config.yaml
num_hidden_layers: 8
hidden_size: 768
num_attention_heads: 12
num_key_value_heads: 12
head_dim: 64
intermediate_size: 3072
vocab_size: 8192
hidden_act: "tanh_gelu"
norm: "layernorm"
norm_place: "pre"
norm_eps: 1e-06
positions: "learned"
qk_norm: false
attn_scale: 0.125
bias: "all"
tie_word_embeddings: true
parallel_block: false
extras: ["capped logits"]
init: "normal"
init_std_qkv: 0.0273
init_std_o: 0.00683
init_std_up: 0.0273
init_std_down: 0.00342
optimizer: "adamw"
learning_rate: 0.000442
beta1: 0.9
beta2: 0.95
weight_decay: 0.19
lr_head: 0.00639
max_grad_norm: 1.0
warmup_steps: 453
schedule: "wsd"
decay_fraction: 0.606
decay_shape: "cos"
final_lr_fraction: 0.05
batch_tokens: 65536
max_seq_len: 1024
doc_mask: true
train_tokens: 906800000
max_steps: 13837
dataset: "wikipedia_en"
Each number is 50 + 12 x the weight over its row's rms, rounded and kept within 0 to 99. Layers, rows and columns count from 0. The size before them is the row's rms in percent of the matrix's.

# layer 2 attention value, 768x768, rms 0.0339, rows 651-687, columns 288-383
099:74 65 34 46 59 23 55 54 44 32 54 63 43 42 68 61 73 68 40 41 76 44 64 52 38 55 31 38 48 48 57 56 53 46 54 62 54 45 61 48 56 62 53 56 45 42 45 56 43 12 60 61 58 54 49 40 56 45 61 52 47 66 47 38 53 34 42 56 53 49 39 33 49 70 46 57 47 46 45 44 53 57 37 68 73 66 45 47 52 51 51 52 70 44 53 70
108:35 55 47 62 40 72 51 61 36 57 29 35 52 38 48 49 44 50 48 50 54 43 37 57 53 26 62 42 55 49 46 43 38 46 63 57 55 51 49 62 47 47 59 68 46 48 41 68 76 41 62 49 51 40 52 60 55 41 67 55 16 40 34 41 28 42 33 39 48 52 51 48 50 50 60 50 51 35 47 59 57 46 45 38 56 10 57 51 29 46 42 51 56 53 39 52
097:47 60 42 64 46 73 38 47 48 46 55 61 63 71 32 46 46 46 51 56 68 61 62 61 43 44 39 51 51 59 49 47 45 43 37 23 49 50 62 42 32 60 54 59 55 66 49 21 42 47 32 56 70 66 40 48 46 66 57 39 67 49 40 49 46 45 62 58 44 40 69 59 51 55 45 68 32 50 33 41 44 48 51 41 35 46 44 34 50 45 33 58 51 50 28 49
087:66 56 27 56 47 62 39 49 45 50 64 60 65 44 57 34 45 58 62 40 35 66 43 61 56 27 38 59 56 37 14 63 61 54 43 36 48 42 46 29 47 62 52 42 62 54 45 39 51 52 71 41 48 67 53 41 61 47 44 41 41 55 56 59 55 38 57 46 50 55 52 45 59 45 18 39 38 52 40 45 53 70 53 34 59 46 60 65 57 64 50 50 59 46 39 39
094:36 63 70 52 32 40 53 45 44 46 62 46 52 52 61 64 35 68 45 37 52 54 43 29 36 59 18 45 38 33 57 35 57 48 55 49 56 43 35 25 49 36 51 40 57 48 56 47 41 51 37 57 70 46 40 41 42 51 72 49 55 60 40 63 53 33 37 72 53 61 76 48 37 49 39 40 43 44 36 70 54 53 71 64 40 73 63 31 56 56 39 41 49 50 38 54
093:33 47 55 56 48 58 72 39 37 56 31 50 57 29 40 46 64 61 32 50 52 36 37 59 54 54 34 45 38 46 55 46 40 37 74 59 62 55 43 21 49 41 32 46 47 44 45 44 58 51 42 43 51 44 59 58 54 55 39 56 36 47 59 64 39 47 41 50 52 49 44 69 31 57 32 40 71 41 46 42 50 48 55 47 57 66 46 28 29 59 28 62 19 42 43 56
099:47 48 15 43 47 56 54 43 45 61 39 50 66 39 59 51 54 48 49 42 58 43 59 54 40 51 47 50 52 43 45 54 49 68 53 39 53 47 69 43 52 35 54 41 44 47 63 35 45 47 59 43 57 49 58 40 47 44 36 58 48 70 41 62 47 51 47 45 58 48 55 43 45 57 39 37 46 49 36 43 54 18 62 44 31 64 41 47 63 62 28 53 45 48 36 70
096:42 55 55 53 48 33 47 64 31 47 47 58 68 58 71 35 32 54 74 56 32 66 52 31 46 58 57 52 47 63 50 51 46 43 33 25 51 41 56 52 42 58 72 38 54 66 33 43 60 39 63 51 49 56 56 40 48 53 66 36 55 51 53 70 57 55 45 55 64 39 41 35 42 42 37 53 36 35 49 69 45 66 76 41 25 22 44 50 48 38 48 61 59 49 58 43
098:57 43 57 40 39 20 53 60 24 42 69 52 27 51 64 50 48 52 51 55 56 72 49 19 65 49 48 28 29 53 35 49 44 58 51 51 44 62 50 83 74 49 60 56 54 63 70 35 70 38 53 47 57 58 58 46 66 32 54 46 59 52 40 76 52 69 49 51 57 50 49 44 49 52 57 50 57 74 68 74 67 64 37 36 30 67 60 55 30 48 80 41 45 48 74 39
096:47 33 39 77 57 62 75 53 50 39 50 51 62 58 44 43 47 39 50 66 55 44 35 39 46 59 64 48 59 66 40 53 41 17 56 58 55 45 52 39 34 55 48 42 65 60 51 65 74 76 60 55 66 61 55 50 20 49 65 44 27 64 46 74 31 41 35 29 60 62 45 63 50 48 61 43 66 45 55 64 61 56 64 34 52 68 67 68 28 56 37 50 52 48 60 49
102:39 56 31 69 48 45 55 51 46 41 41 54 45 35 54 31 39 75 52 60 54 35 61 62 38 43 54 40 59 46 57 48 53 49 57 45 51 47 52 58 49 25 42 49 29 52 44 60 28 32 70 56 42 43 63 72 50 54 48 56 53 71 48 57 33 60 46 54 44 44 48 41 57 60 41 37 42 64 31 46 57 55 42 51 34 41 49 55 41 43 10 44 49 51 42 48
100:44 40 40 73 39 67 37 34 52 56 62 46 46 69 70 53 50 47 43 33 46 49 52 61 61 55 35 40 48 46 36 58 55 56 62 37 37 66 57 47 62 37 39 68 45 47 63 49 41 13 67 38 31 53 58 44 54 45 75 54 51 58 38 63 41 45 53 49 51 57 88 34 48 31 56 49 57 35 46 54 44 37 63 31 76 39 56 49 57 41 40 48 66 65 33 40
094:64 61 27 51 44 53 46 46 71 39 74 77 70 48 60 49 21 55 37 43 33 66 31 40 44 22 54 56 56 58 75 51 32 30 54 42 36 55 54 47 52 35 54 51 44 76 49 42 52 45 85 54 69 43 56 44 56 57 47 55 45 52 68 58 57 35 45 58 41 61 60 29 56 50 41 44 50 52 62 48 58 55 57 68 53 50 47 49 42 58 50 43 72 47 45 50
098:40 51 68 58 50 40 53 43 28 44 28 42 31 38 53 56 55 64 32 59 56 61 49 55 56 43 29 37 48 54 42 26 52 62 31 62 60 48 15 45 43 40 70 49 37 38 46 59 60 60 52 65 53 52 47 60 40 35 81 52 42 45 70 42 44 37 48 41 42 55 33 54 48 67 59 50 62 39 78 58 62 51 40 41 48 53 46 45 51 54 53 31 36 48 57 53
092:76 52 28 47 52 70 46 70 53 49 44 63 71 37 62 60 39 39 46 52 64 48 34 46 65 48 62 68 48 48 55 22 60 65 31 47 56 50 58 52 50 75 51 47 67 58 50 51 58 39 42 47 34 46 60 56 38 42 37 50 51 39 48 65 29 38 64 59 61 44 42 61 61 49 55 34 47 62 50 35 45 48 74 57 51 44 43 60 31 45 43 56 54 37 39 37
088:42 32 73 51 45 71 36 53 47 53 36 49 54 68 41 41 43 57 60 51 52 50 58 46 60 20 56 63 47 43 72 47 57 72 46 28 51 21 56 45 52 69 17 49 63 54 49 57 55 76 60 45 41 60 28 61 38 52 74 50 69 54 63 32 44 56 58 36 55 60 45 51 64 54 52 23 53 49 54 41 58 46 36 46 53 33 45 48 55 40 33 38 73 50 53 40
094:45 31 39 54 49 62 41 48 41 41 69 50 51 52 56 50 49 58 67 48 29 57 60 59 50 24 34 65 53 76 27 52 53 58 28 38 60 37 40 30 44 55 54 46 61 57 32 46 55 50 51 48 65 55 54 23 42 56 48 36 61 38 61 55 44 48 51 37 43 38 60 44 53 34 41 35 30 60 30 71 52 59 59 52 56 60 39 46 37 60 32 62 76 68 54 45
098:49 40 42 57 63 57 51 48 58 52 72 59 48 61 53 55 73 47 52 55 31 41 30 30 42 66 49 47 51 66 47 63 56 30 56 55 43 62 59 25 57 63 48 51 48 58 54 64 62 50 51 62 68 58 48 46 37 49 30 41 40 60 55 30 58 49 61 50 49 63 49 44 48 33 85 48 62 59 48 51 50 44 50 53 48 76 46 51 47 62 76 36 61 62 73 71
096:44 36 41 61 52 45 37 38 43 34 48 61 59 58 49 25 45 46 51 55 42 37 50 53 56 52 58 37 51 62 57 59 58 53 51 44 48 42 78 59 60 43 55 44 58 48 35 28 39 61 50 47 42 58 54 48 46 42 48 39 48 59 46 60 44 59 53 49 44 45 49 47 46 56 28 53 44 30 30 49 47 53 69 42 38 44 56 43 51 47 49 66 51 59 67 43
100:52 41 63 67 43 67 53 41 61 35 37 51 65 40 56 50 30 58 33 57 60 50 44 38 55 36 39 52 58 45 25 48 56 53 58 45 46 59 44 42 38 29 49 51 44 56 51 51 44 27 45 56 39 25 45 70 54 77 38 55 34 57 53 58 34 45 35 55 43 53 60 45 58 57 45 33 52 38 41 40 47 47 47 45 54 35 55 44 40 51 26 53 64 71 00 38
102:53 51 50 39 52 50 35 51 67 61 54 47 42 60 40 44 55 59 50 47 57 43 55 54 62 39 73 64 49 37 71 37 47 83 42 58 62 36 57 34 59 57 58 45 61 61 29 38 53 43 68 59 38 56 38 51 53 47 60 42 58 36 60 25 23 56 56 58 57 47 50 45 45 61 56 42 59 64 46 51 47 47 63 64 56 60 42 39 53 49 59 44 44 38 56 68
096:61 38 35 31 58 54 63 46 63 37 58 37 37 43 44 66 68 64 36 55 80 33 49 43 41 72 49 56 56 50 46 49 56 47 43 47 43 47 62 37 69 46 56 44 57 39 50 64 44 63 37 62 68 50 43 48 39 32 21 54 42 50 64 28 65 51 58 50 50 55 60 49 42 47 61 50 70 54 42 50 72 52 45 59 39 58 68 39 44 64 74 32 39 40 75 54
091:51 18 44 52 38 60 34 52 57 26 65 59 56 60 73 40 52 27 26 53 63 59 60 53 44 44 40 54 40 69 48 49 49 58 47 38 50 63 55 61 64 38 78 43 56 55 26 45 38 49 59 50 47 46 50 55 48 37 40 34 52 55 46 61 42 56 53 46 42 60 44 39 53 53 72 53 42 39 50 23 57 42 51 62 58 41 61 25 57 32 52 63 63 49 52 56
093:55 63 35 44 60 47 28 63 27 67 83 52 16 64 59 54 36 66 60 56 36 51 65 58 35 45 57 45 62 18 51 37 46 73 53 70 47 62 42 75 53 51 89 31 34 41 72 48 56 51 49 52 47 58 59 53 50 40 35 39 49 65 73 59 51 44 56 50 55 63 64 58 63 55 60 58 39 83 58 44 32 67 38 47 50 47 72 53 45 49 75 37 55 41 38 25
101:51 52 64 26 43 43 46 55 56 46 64 54 31 53 55 54 77 54 59 54 44 45 46 42 51 57 57 50 63 60 52 67 36 35 47 51 55 54 15 66 49 59 50 44 59 50 53 42 35 69 48 38 35 65 45 30 50 44 40 52 42 53 63 47 63 52 54 54 48 47 39 55 57 48 47 51 55 41 44 48 46 61 45 48 59 71 54 62 53 55 71 34 31 63 84 58
090:37 68 41 35 50 50 58 54 43 67 44 41 35 45 49 60 62 59 40 54 35 59 56 42 22 44 63 19 51 44 86 32 27 51 42 50 58 49 28 43 45 36 54 38 59 48 42 41 37 50 27 58 63 62 49 41 54 55 47 39 56 58 47 61 58 66 41 53 53 42 19 58 50 44 46 51 49 51 66 54 52 50 58 48 40 29 47 42 43 64 70 49 48 29 74 48
103:45 61 22 40 47 61 46 53 49 26 53 40 28 31 69 25 45 64 51 51 57 47 33 62 54 58 38 54 53 42 61 47 54 86 38 32 50 64 70 46 36 56 70 49 43 40 57 58 42 39 68 61 77 30 53 51 50 58 59 47 52 40 54 54 66 71 64 47 59 57 32 54 49 62 46 54 48 47 59 75 65 71 45 47 45 63 61 64 58 46 55 59 36 52 60 64
095:85 68 36 38 44 34 44 60 70 56 64 54 48 61 49 60 29 55 33 54 57 59 48 61 47 74 67 53 55 57 46 64 36 55 43 95 45 65 52 60 52 55 74 50 41 46 74 72 51 36 42 56 46 36 39 53 58 48 25 54 47 63 46 40 44 42 49 57 50 73 50 57 43 57 61 51 55 52 53 59 49 24 44 47 53 49 59 53 40 36 66 23 50 44 56 37
096:40 40 50 45 47 48 56 53 54 66 30 52 57 39 47 67 66 40 43 46 56 51 39 56 42 67 64 59 45 53 62 36 44 58 55 85 67 52 56 71 55 49 61 59 46 32 70 67 52 35 52 59 31 48 48 51 72 45 41 47 54 55 33 50 55 43 60 47 40 37 63 33 40 81 72 57 63 58 50 49 59 36 38 51 56 24 41 55 53 60 63 55 27 58 53 39
090:49 67 88 57 52 52 55 56 65 55 69 39 73 26 38 74 41 48 66 48 33 37 47 15 66 20 72 43 57 51 55 37 34 50 47 57 54 46 39 45 52 46 45 53 48 60 41 47 57 69 56 55 42 38 50 27 51 70 53 39 58 45 47 49 67 57 31 55 54 44 52 24 36 48 56 56 49 56 45 81 39 70 48 54 22 58 48 63 57 57 67 39 67 55 62 68
095:49 69 64 52 42 47 49 51 52 42 41 71 40 69 34 42 31 44 64 59 60 39 39 61 40 48 56 40 55 62 66 45 53 48 45 43 47 40 54 67 44 44 45 54 59 47 49 47 62 49 61 50 54 52 56 72 47 58 62 58 59 62 52 30 60 40 63 47 47 19 34 48 57 47 72 24 50 51 62 58 52 34 37 35 09 38 45 34 38 46 54 35 51 48 61 37
087:49 45 42 31 52 33 56 50 69 52 31 54 50 57 48 62 56 31 48 54 48 49 50 51 74 70 47 68 61 42 68 52 52 64 59 49 44 62 55 47 60 35 51 56 55 42 64 73 42 52 30 47 33 41 50 54 63 26 51 38 36 57 44 37 43 76 51 42 56 50 37 65 57 62 55 55 40 49 39 18 51 39 39 63 60 28 62 53 51 51 48 60 44 37 36 49
087:61 61 27 65 65 56 62 42 32 32 42 62 57 53 59 50 43 69 59 51 58 54 43 54 36 38 53 42 61 53 50 52 49 36 62 55 52 60 65 70 51 67 30 59 55 44 70 44 59 30 60 44 68 60 36 22 64 70 30 48 45 47 37 59 67 47 44 54 34 63 57 48 59 60 43 49 38 53 54 37 36 49 55 43 48 50 44 43 47 72 61 27 64 64 44 33
089:49 83 44 56 44 41 56 55 52 45 61 42 28 29 30 49 33 45 47 45 45 56 45 35 55 51 38 48 48 48 59 54 38 54 54 42 59 56 33 57 43 49 43 52 56 55 75 40 67 64 85 49 63 54 38 83 74 55 56 55 33 44 51 73 46 44 29 49 45 55 40 64 75 44 34 52 51 52 52 50 53 54 51 37 41 63 50 41 50 48 46 54 65 51 37 32
101:45 47 59 62 46 39 49 44 70 50 15 41 46 50 34 63 45 49 46 35 70 63 35 51 49 55 43 65 37 48 67 42 60 55 62 45 41 36 31 34 53 34 27 45 48 33 28 59 43 52 39 48 44 55 27 57 61 43 69 55 62 46 55 24 57 32 36 55 47 54 53 61 56 71 45 55 50 50 50 31 47 20 52 51 37 28 46 20 40 42 55 52 46 39 52 28
093:41 57 49 31 42 46 68 56 53 54 42 44 37 74 41 45 43 37 56 52 42 51 65 62 49 69 47 43 42 59 47 67 59 32 39 61 44 35 35 77 52 47 41 60 46 36 53 43 45 68 35 61 42 65 66 51 48 48 39 35 45 41 38 84 65 68 36 58 49 30 42 43 43 30 63 51 49 43 74 38 45 34 48 53 64 53 46 36 57 50 54 36 54 50 59 43
096:52 26 39 60 43 48 55 61 55 49 60 59 45 50 68 60 66 58 32 49 47 55 52 73 37 45 59 47 43 56 36 38 59 46 53 24 39 58 45 45 45 42 73 64 55 41 41 72 53 35 49 58 67 53 52 64 38 54 65 63 42 51 45 44 46 53 48 44 50 53 56 45 60 52 69 46 22 69 48 29 62 52 35 48 63 36 49 63 41 28 52 53 62 68 50 41
# layer 2 attention output (transposed), 768x768, rms 0.0266, rows 651-686, columns 288-383
093:61 38 49 47 43 22 32 50 47 52 52 49 75 39 15 63 67 65 36 63 33 48 51 62 68 59 38 30 67 60 40 60 65 52 50 63 62 68 54 38 55 68 50 70 46 41 46 44 44 58 37 48 46 53 38 47 79 67 31 51 52 40 63 54 58 52 36 53 39 35 56 63 44 61 49 25 47 50 56 56 54 33 47 59 26 59 56 39 54 45 43 46 35 73 69 44
108:42 59 43 54 45 32 34 50 32 59 52 59 51 53 52 23 64 59 50 65 27 61 61 26 63 64 29 40 58 60 77 62 43 42 41 29 57 55 49 62 73 47 37 19 43 71 47 45 22 42 42 33 47 45 47 52 40 51 52 32 35 45 68 60 57 57 48 57 53 43 63 32 57 57 52 71 19 58 56 48 53 54 53 61 32 60 45 54 50 46 32 66 51 47 54 23
093:42 50 44 47 55 69 60 46 50 50 35 47 44 57 66 57 23 41 64 47 38 45 39 48 42 57 63 67 39 52 57 53 50 63 58 52 48 64 44 39 51 55 46 36 63 46 75 66 46 39 66 23 60 61 61 53 57 30 51 64 55 36 45 31 59 54 63 21 38 44 46 69 49 35 45 43 52 47 48 60 58 61 35 60 44 30 63 51 52 51 63 44 43 57 51 78
085:36 71 54 55 56 65 52 57 46 55 40 57 33 35 53 81 37 63 50 51 45 38 64 61 43 48 34 52 36 71 49 37 37 51 55 50 61 67 55 47 57 53 41 34 56 45 70 52 24 62 45 49 59 48 67 39 46 52 36 63 52 31 41 47 38 70 49 66 49 59 44 68 41 48 68 50 81 54 64 60 39 51 33 63 35 56 38 25 62 37 66 63 41 74 64 34
086:58 55 49 40 59 56 61 51 61 45 28 70 44 64 26 51 55 45 56 49 67 42 58 45 46 29 42 41 57 49 40 52 64 47 53 54 61 58 48 62 33 62 74 32 44 58 49 44 58 51 64 68 40 56 57 61 22 67 53 58 40 44 65 66 57 56 66 78 52 47 43 54 46 68 51 23 63 50 62 26 53 38 54 47 51 47 52 48 35 44 57 59 50 46 70 30
090:64 42 69 47 65 45 50 56 42 60 49 28 74 44 63 35 45 50 48 57 28 48 56 56 54 72 50 51 60 44 53 66 57 52 55 70 46 43 62 64 49 62 64 69 51 50 44 62 58 53 73 38 71 63 41 24 57 50 43 51 52 69 30 42 43 45 57 19 65 57 28 65 43 50 51 73 38 43 38 38 58 51 58 43 29 36 53 55 75 69 52 32 63 69 53 62
092:68 51 53 55 44 61 42 58 47 62 70 48 58 51 29 72 46 55 41 61 38 54 46 54 50 64 64 59 36 43 41 53 55 28 58 61 55 51 43 27 57 28 43 49 61 45 45 44 36 65 44 54 66 47 44 33 48 53 61 51 64 50 29 48 32 50 37 51 34 42 36 55 32 40 31 54 49 56 43 45 32 47 31 66 53 44 56 21 53 40 53 66 45 66 69 61
098:49 62 50 53 43 70 56 66 36 63 54 63 43 52 55 60 44 56 49 43 57 29 41 53 51 42 57 56 15 65 61 51 60 55 66 50 34 53 58 52 64 60 11 43 55 47 52 56 21 47 46 42 60 55 47 51 54 23 41 56 55 15 47 34 50 74 59 47 41 46 46 68 57 38 58 61 64 71 16 61 51 56 29 60 53 49 62 38 67 63 53 46 48 55 35 79
092:59 47 38 47 44 59 43 48 46 53 47 73 42 42 48 80 59 52 61 52 60 53 36 70 29 52 56 62 58 28 50 37 73 37 61 32 33 32 52 39 47 56 44 54 39 50 27 41 57 55 37 73 29 36 50 45 48 56 38 40 46 53 61 45 54 37 55 47 50 48 44 42 53 59 52 48 45 42 57 48 50 45 33 54 54 41 32 48 39 59 47 66 55 42 52 47
096:19 63 62 50 42 51 31 50 61 70 40 53 40 54 37 48 37 77 40 65 31 46 46 48 50 67 36 57 48 62 61 57 40 66 50 61 76 47 35 46 45 47 41 37 49 63 60 40 46 63 77 33 41 48 64 60 50 38 43 61 47 33 45 58 52 54 74 46 50 49 67 53 40 40 61 56 64 44 17 45 40 47 32 56 48 36 52 54 62 29 55 37 42 60 50 48
097:55 37 55 51 60 53 33 51 37 55 62 56 52 55 55 54 64 67 48 37 46 20 23 55 54 63 63 27 43 58 44 60 30 66 66 49 74 36 43 44 67 62 44 56 41 40 42 55 54 53 56 47 57 51 38 49 38 36 42 37 35 28 58 35 27 69 50 43 49 49 61 40 42 45 67 53 37 58 44 61 53 59 59 54 43 45 52 55 47 50 44 48 48 46 52 56
096:52 50 46 43 40 40 62 54 40 39 37 36 56 12 52 63 48 51 47 49 60 49 64 46 31 53 48 42 62 50 55 58 55 53 38 57 52 60 67 66 48 47 44 48 56 31 48 22 38 45 30 44 68 36 42 50 56 69 39 52 62 49 39 41 64 64 31 71 54 47 49 62 39 50 51 74 46 42 35 37 47 58 25 49 26 56 40 56 37 48 33 65 54 40 62 55
090:48 44 56 45 31 43 63 56 40 45 46 54 47 34 42 60 52 65 49 39 65 39 61 53 47 55 42 34 51 56 49 53 53 68 45 61 78 71 60 56 58 72 33 62 60 26 60 44 28 65 45 35 58 50 62 57 65 67 27 60 64 35 65 58 32 63 25 51 68 43 38 78 41 43 70 55 54 51 52 49 46 53 32 53 35 57 47 47 51 58 54 54 54 54 69 42
088:57 27 37 58 44 36 33 51 49 55 74 43 45 62 26 45 66 42 60 53 46 47 39 33 59 58 45 44 63 50 59 61 70 47 62 47 49 60 39 68 52 58 40 46 72 72 60 65 60 63 60 47 25 59 38 55 43 51 49 49 43 59 56 47 46 45 37 56 50 27 58 46 58 56 51 46 29 52 38 40 73 51 81 66 32 53 52 62 45 48 52 42 70 49 49 22
091:27 55 65 62 67 62 51 27 69 69 53 39 41 47 58 64 35 38 55 46 28 29 52 67 46 55 64 41 27 69 50 58 29 52 66 55 54 61 56 60 30 34 54 58 55 43 68 82 48 65 68 24 42 57 63 53 46 51 52 45 54 40 53 39 45 56 76 39 36 54 28 65 45 32 45 52 58 67 23 67 37 45 43 60 51 42 60 49 54 65 54 28 61 55 14 54
095:29 54 41 66 53 67 55 49 60 45 60 69 11 51 60 45 50 48 50 55 60 67 47 36 41 53 48 47 51 42 47 44 26 37 40 50 72 71 55 66 57 40 48 04 59 50 72 36 53 34 54 66 38 51 70 57 45 42 38 72 27 22 51 55 60 61 60 69 56 56 69 34 46 42 50 60 54 56 44 55 53 49 48 51 55 34 39 61 48 22 62 58 32 53 50 38
099:36 59 41 54 67 68 62 52 63 44 38 55 32 55 32 65 38 55 35 45 62 45 45 36 55 53 41 49 57 56 55 44 45 52 64 51 80 69 63 56 56 58 42 22 50 46 68 43 38 46 58 77 50 57 68 58 53 57 45 70 42 17 39 50 50 55 66 69 46 59 51 58 39 53 53 64 68 69 49 64 42 49 39 38 32 42 46 46 57 11 66 54 29 71 47 47
097:58 40 43 43 30 26 57 20 70 55 53 59 52 72 34 68 46 55 45 51 61 55 53 55 46 55 32 49 57 34 51 36 46 64 61 56 74 49 30 57 32 55 63 47 50 51 39 36 60 45 56 64 26 45 58 74 50 67 51 58 68 60 70 78 43 41 41 64 40 55 65 65 51 54 35 30 45 40 79 54 41 32 58 41 59 57 39 50 47 33 52 57 36 44 50 30
095:49 73 57 60 45 61 45 78 30 61 38 49 49 32 58 64 39 63 56 43 49 47 52 51 52 63 46 67 38 60 50 54 54 40 57 47 34 50 52 55 55 61 24 60 54 54 74 61 29 56 51 45 55 39 47 43 53 43 55 68 50 60 24 27 52 76 46 32 55 53 34 55 44 42 50 69 57 55 31 59 42 64 19 53 37 47 60 49 75 51 52 45 67 73 40 92
100:42 78 51 55 80 51 41 55 39 52 35 41 45 31 27 54 61 56 43 63 40 32 64 54 53 60 53 53 55 48 33 47 49 62 46 61 55 37 74 47 71 54 47 33 40 55 49 47 36 66 50 44 62 52 64 22 40 44 66 56 41 60 26 38 49 61 57 57 47 58 35 31 36 53 45 55 57 51 36 39 28 60 52 41 31 68 60 39 53 41 45 62 41 41 65 60
102:49 43 64 69 45 53 50 51 54 43 69 69 66 47 66 40 33 49 46 49 35 61 58 34 49 59 56 35 39 48 63 52 40 19 31 45 73 71 51 75 44 45 47 51 59 39 61 38 55 36 44 46 54 56 39 64 55 58 36 45 55 32 64 50 50 40 45 40 60 50 60 59 45 43 64 61 28 63 33 54 70 32 51 58 55 38 43 58 50 44 48 48 71 57 47 32
091:50 40 49 58 45 12 37 48 51 57 88 71 57 63 40 42 62 53 45 54 34 69 29 59 77 49 56 41 53 37 48 60 59 28 56 53 65 52 24 39 42 39 64 53 48 59 51 27 60 54 39 81 26 46 42 60 57 56 64 50 46 56 65 67 36 37 35 59 46 41 61 51 40 58 39 38 46 47 70 44 53 25 70 69 54 38 41 54 43 40 58 63 53 53 44 32
084:27 48 43 59 51 49 57 71 54 64 31 23 41 42 38 49 57 50 53 44 44 34 50 36 47 53 61 53 61 65 27 59 63 54 52 57 29 36 62 36 29 53 42 62 53 54 69 74 62 52 45 58 67 41 62 49 53 60 70 68 53 59 32 47 64 53 49 72 42 41 47 38 43 50 44 62 68 70 30 55 14 56 25 44 35 62 40 57 51 48 57 49 73 47 47 55
089:65 43 33 43 36 42 65 43 47 54 50 36 61 31 58 64 69 36 49 48 53 38 49 69 45 42 75 46 48 42 51 42 53 47 61 41 42 41 57 30 39 53 54 93 57 42 34 74 66 63 49 33 42 33 32 63 57 56 53 31 63 57 48 54 35 44 39 42 63 48 31 54 44 47 65 32 50 17 46 50 56 35 55 42 45 65 44 57 33 72 47 28 60 31 45 58
094:59 52 59 37 52 25 60 49 48 44 41 64 53 57 47 54 37 56 57 61 53 74 54 47 45 41 32 56 51 36 59 48 67 45 59 48 43 45 56 36 55 44 36 53 51 59 42 32 52 41 43 85 38 34 31 58 49 65 43 57 54 63 58 42 66 44 51 40 64 56 70 61 55 63 59 63 55 54 79 45 61 46 55 57 47 46 41 53 44 44 36 62 38 57 52 52
084:68 55 44 54 48 39 47 57 49 47 63 43 57 67 77 38 49 32 74 42 46 65 43 59 68 37 49 60 20 52 54 52 52 34 40 45 22 52 55 59 57 60 55 74 51 54 43 71 68 37 55 49 33 51 33 57 50 38 51 27 61 51 47 54 44 39 57 29 56 41 49 58 79 59 48 46 39 47 51 49 61 51 77 55 59 51 55 55 42 76 54 36 48 31 25 36
100:56 36 50 61 49 34 48 48 47 80 70 66 51 54 19 82 63 58 46 43 46 23 10 66 77 56 51 37 32 53 48 62 45 38 58 43 55 52 31 45 54 46 49 68 41 44 46 50 64 63 34 67 48 54 28 52 57 42 51 43 46 33 64 53 28 49 40 50 50 43 62 52 57 36 49 34 33 60 41 62 50 47 55 70 61 45 41 45 30 40 52 52 74 38 42 40
091:55 29 61 53 47 33 34 39 40 52 47 38 60 44 62 55 81 57 54 51 44 40 40 57 52 29 48 37 56 55 36 49 53 46 71 36 49 57 54 38 53 68 36 65 46 51 43 54 50 54 42 57 54 52 44 46 39 34 56 30 54 40 70 49 42 45 45 38 36 37 59 53 65 42 63 37 50 64 61 62 54 50 73 62 47 61 56 50 34 81 22 40 39 39 56 42
098:66 44 55 41 62 24 37 50 41 47 68 46 63 53 68 28 69 42 64 45 39 57 56 63 60 42 54 48 60 32 37 58 57 25 37 45 18 52 35 49 44 37 59 82 50 58 31 50 61 44 42 55 47 41 30 60 39 49 69 34 46 69 57 45 53 47 57 39 59 36 50 27 60 52 45 40 20 53 46 51 45 36 68 69 64 56 44 56 35 57 30 44 68 40 29 50
083:60 52 40 47 51 62 62 36 45 30 42 62 35 73 52 51 40 47 37 60 75 65 62 47 51 41 41 61 51 36 43 39 69 59 42 63 65 52 69 68 57 48 59 30 54 47 42 27 48 41 51 66 53 57 68 45 49 57 52 64 58 41 67 58 49 45 74 70 55 58 58 50 58 54 61 41 55 54 68 43 58 35 53 39 63 60 38 52 42 51 49 63 12 42 56 30
087:54 32 48 48 55 49 51 55 37 51 60 49 31 59 90 42 75 55 39 42 51 41 37 55 53 48 60 32 51 49 33 70 41 50 66 32 40 46 45 45 76 66 30 54 40 65 37 48 46 41 48 69 46 47 46 49 36 33 52 43 20 44 49 45 45 50 52 58 55 56 69 40 52 46 59 60 16 62 50 56 54 50 56 54 56 53 43 38 43 69 48 38 55 45 42 46
084:55 42 52 56 52 53 33 58 47 52 52 48 57 47 52 26 60 46 75 54 27 63 48 64 45 44 56 43 34 42 42 44 61 37 39 49 26 35 52 23 43 32 62 66 44 57 47 61 54 44 50 41 53 44 35 44 39 46 67 28 73 71 48 39 57 35 53 37 48 44 63 41 68 65 40 42 49 62 53 39 46 57 61 56 54 49 51 59 23 59 35 55 63 40 50 55
075:73 51 38 36 46 28 42 51 67 58 47 48 56 62 44 46 57 48 43 58 52 48 41 62 61 62 59 50 57 49 37 63 70 67 61 59 52 56 34 47 52 55 64 50 61 52 38 48 52 41 52 69 44 48 49 71 65 82 51 52 40 62 67 47 33 45 51 64 52 42 41 35 35 56 34 43 68 50 75 57 64 50 38 59 53 66 52 54 46 51 52 55 39 48 48 75
087:37 61 49 47 58 56 44 44 62 64 45 59 19 40 39 51 38 65 48 53 47 28 66 51 50 65 44 55 56 65 45 49 55 60 40 46 58 40 44 41 49 41 59 32 38 45 61 53 53 93 58 43 41 48 59 42 33 64 54 56 32 55 52 64 43 49 58 61 71 73 51 31 50 44 72 52 78 52 61 51 31 63 34 55 39 50 53 52 60 54 78 55 51 45 83 40
100:54 49 58 54 63 62 50 55 56 59 49 43 34 44 70 28 32 51 67 49 40 40 39 43 75 38 60 59 57 53 63 54 43 46 35 69 45 45 55 78 61 17 57 40 50 56 55 44 64 54 57 29 58 37 52 48 25 47 66 56 48 62 39 64 52 65 76 51 47 58 49 22 54 52 42 48 29 57 28 40 54 76 56 60 44 41 69 60 51 52 40 59 69 59 46 65
085:52 37 57 35 43 50 57 59 44 50 63 43 50 57 67 60 40 49 45 37 70 46 49 30 35 31 51 60 62 40 50 39 51 73 86 41 41 48 44 33 35 66 30 38 56 42 40 71 77 48 42 51 33 57 45 62 39 41 44 63 40 56 51 33 50 54 38 24 58 65 58 48 74 45 56 53 53 40 44 58 61 56 54 29 55 35 64 51 72 48 42 36 55 50 51 80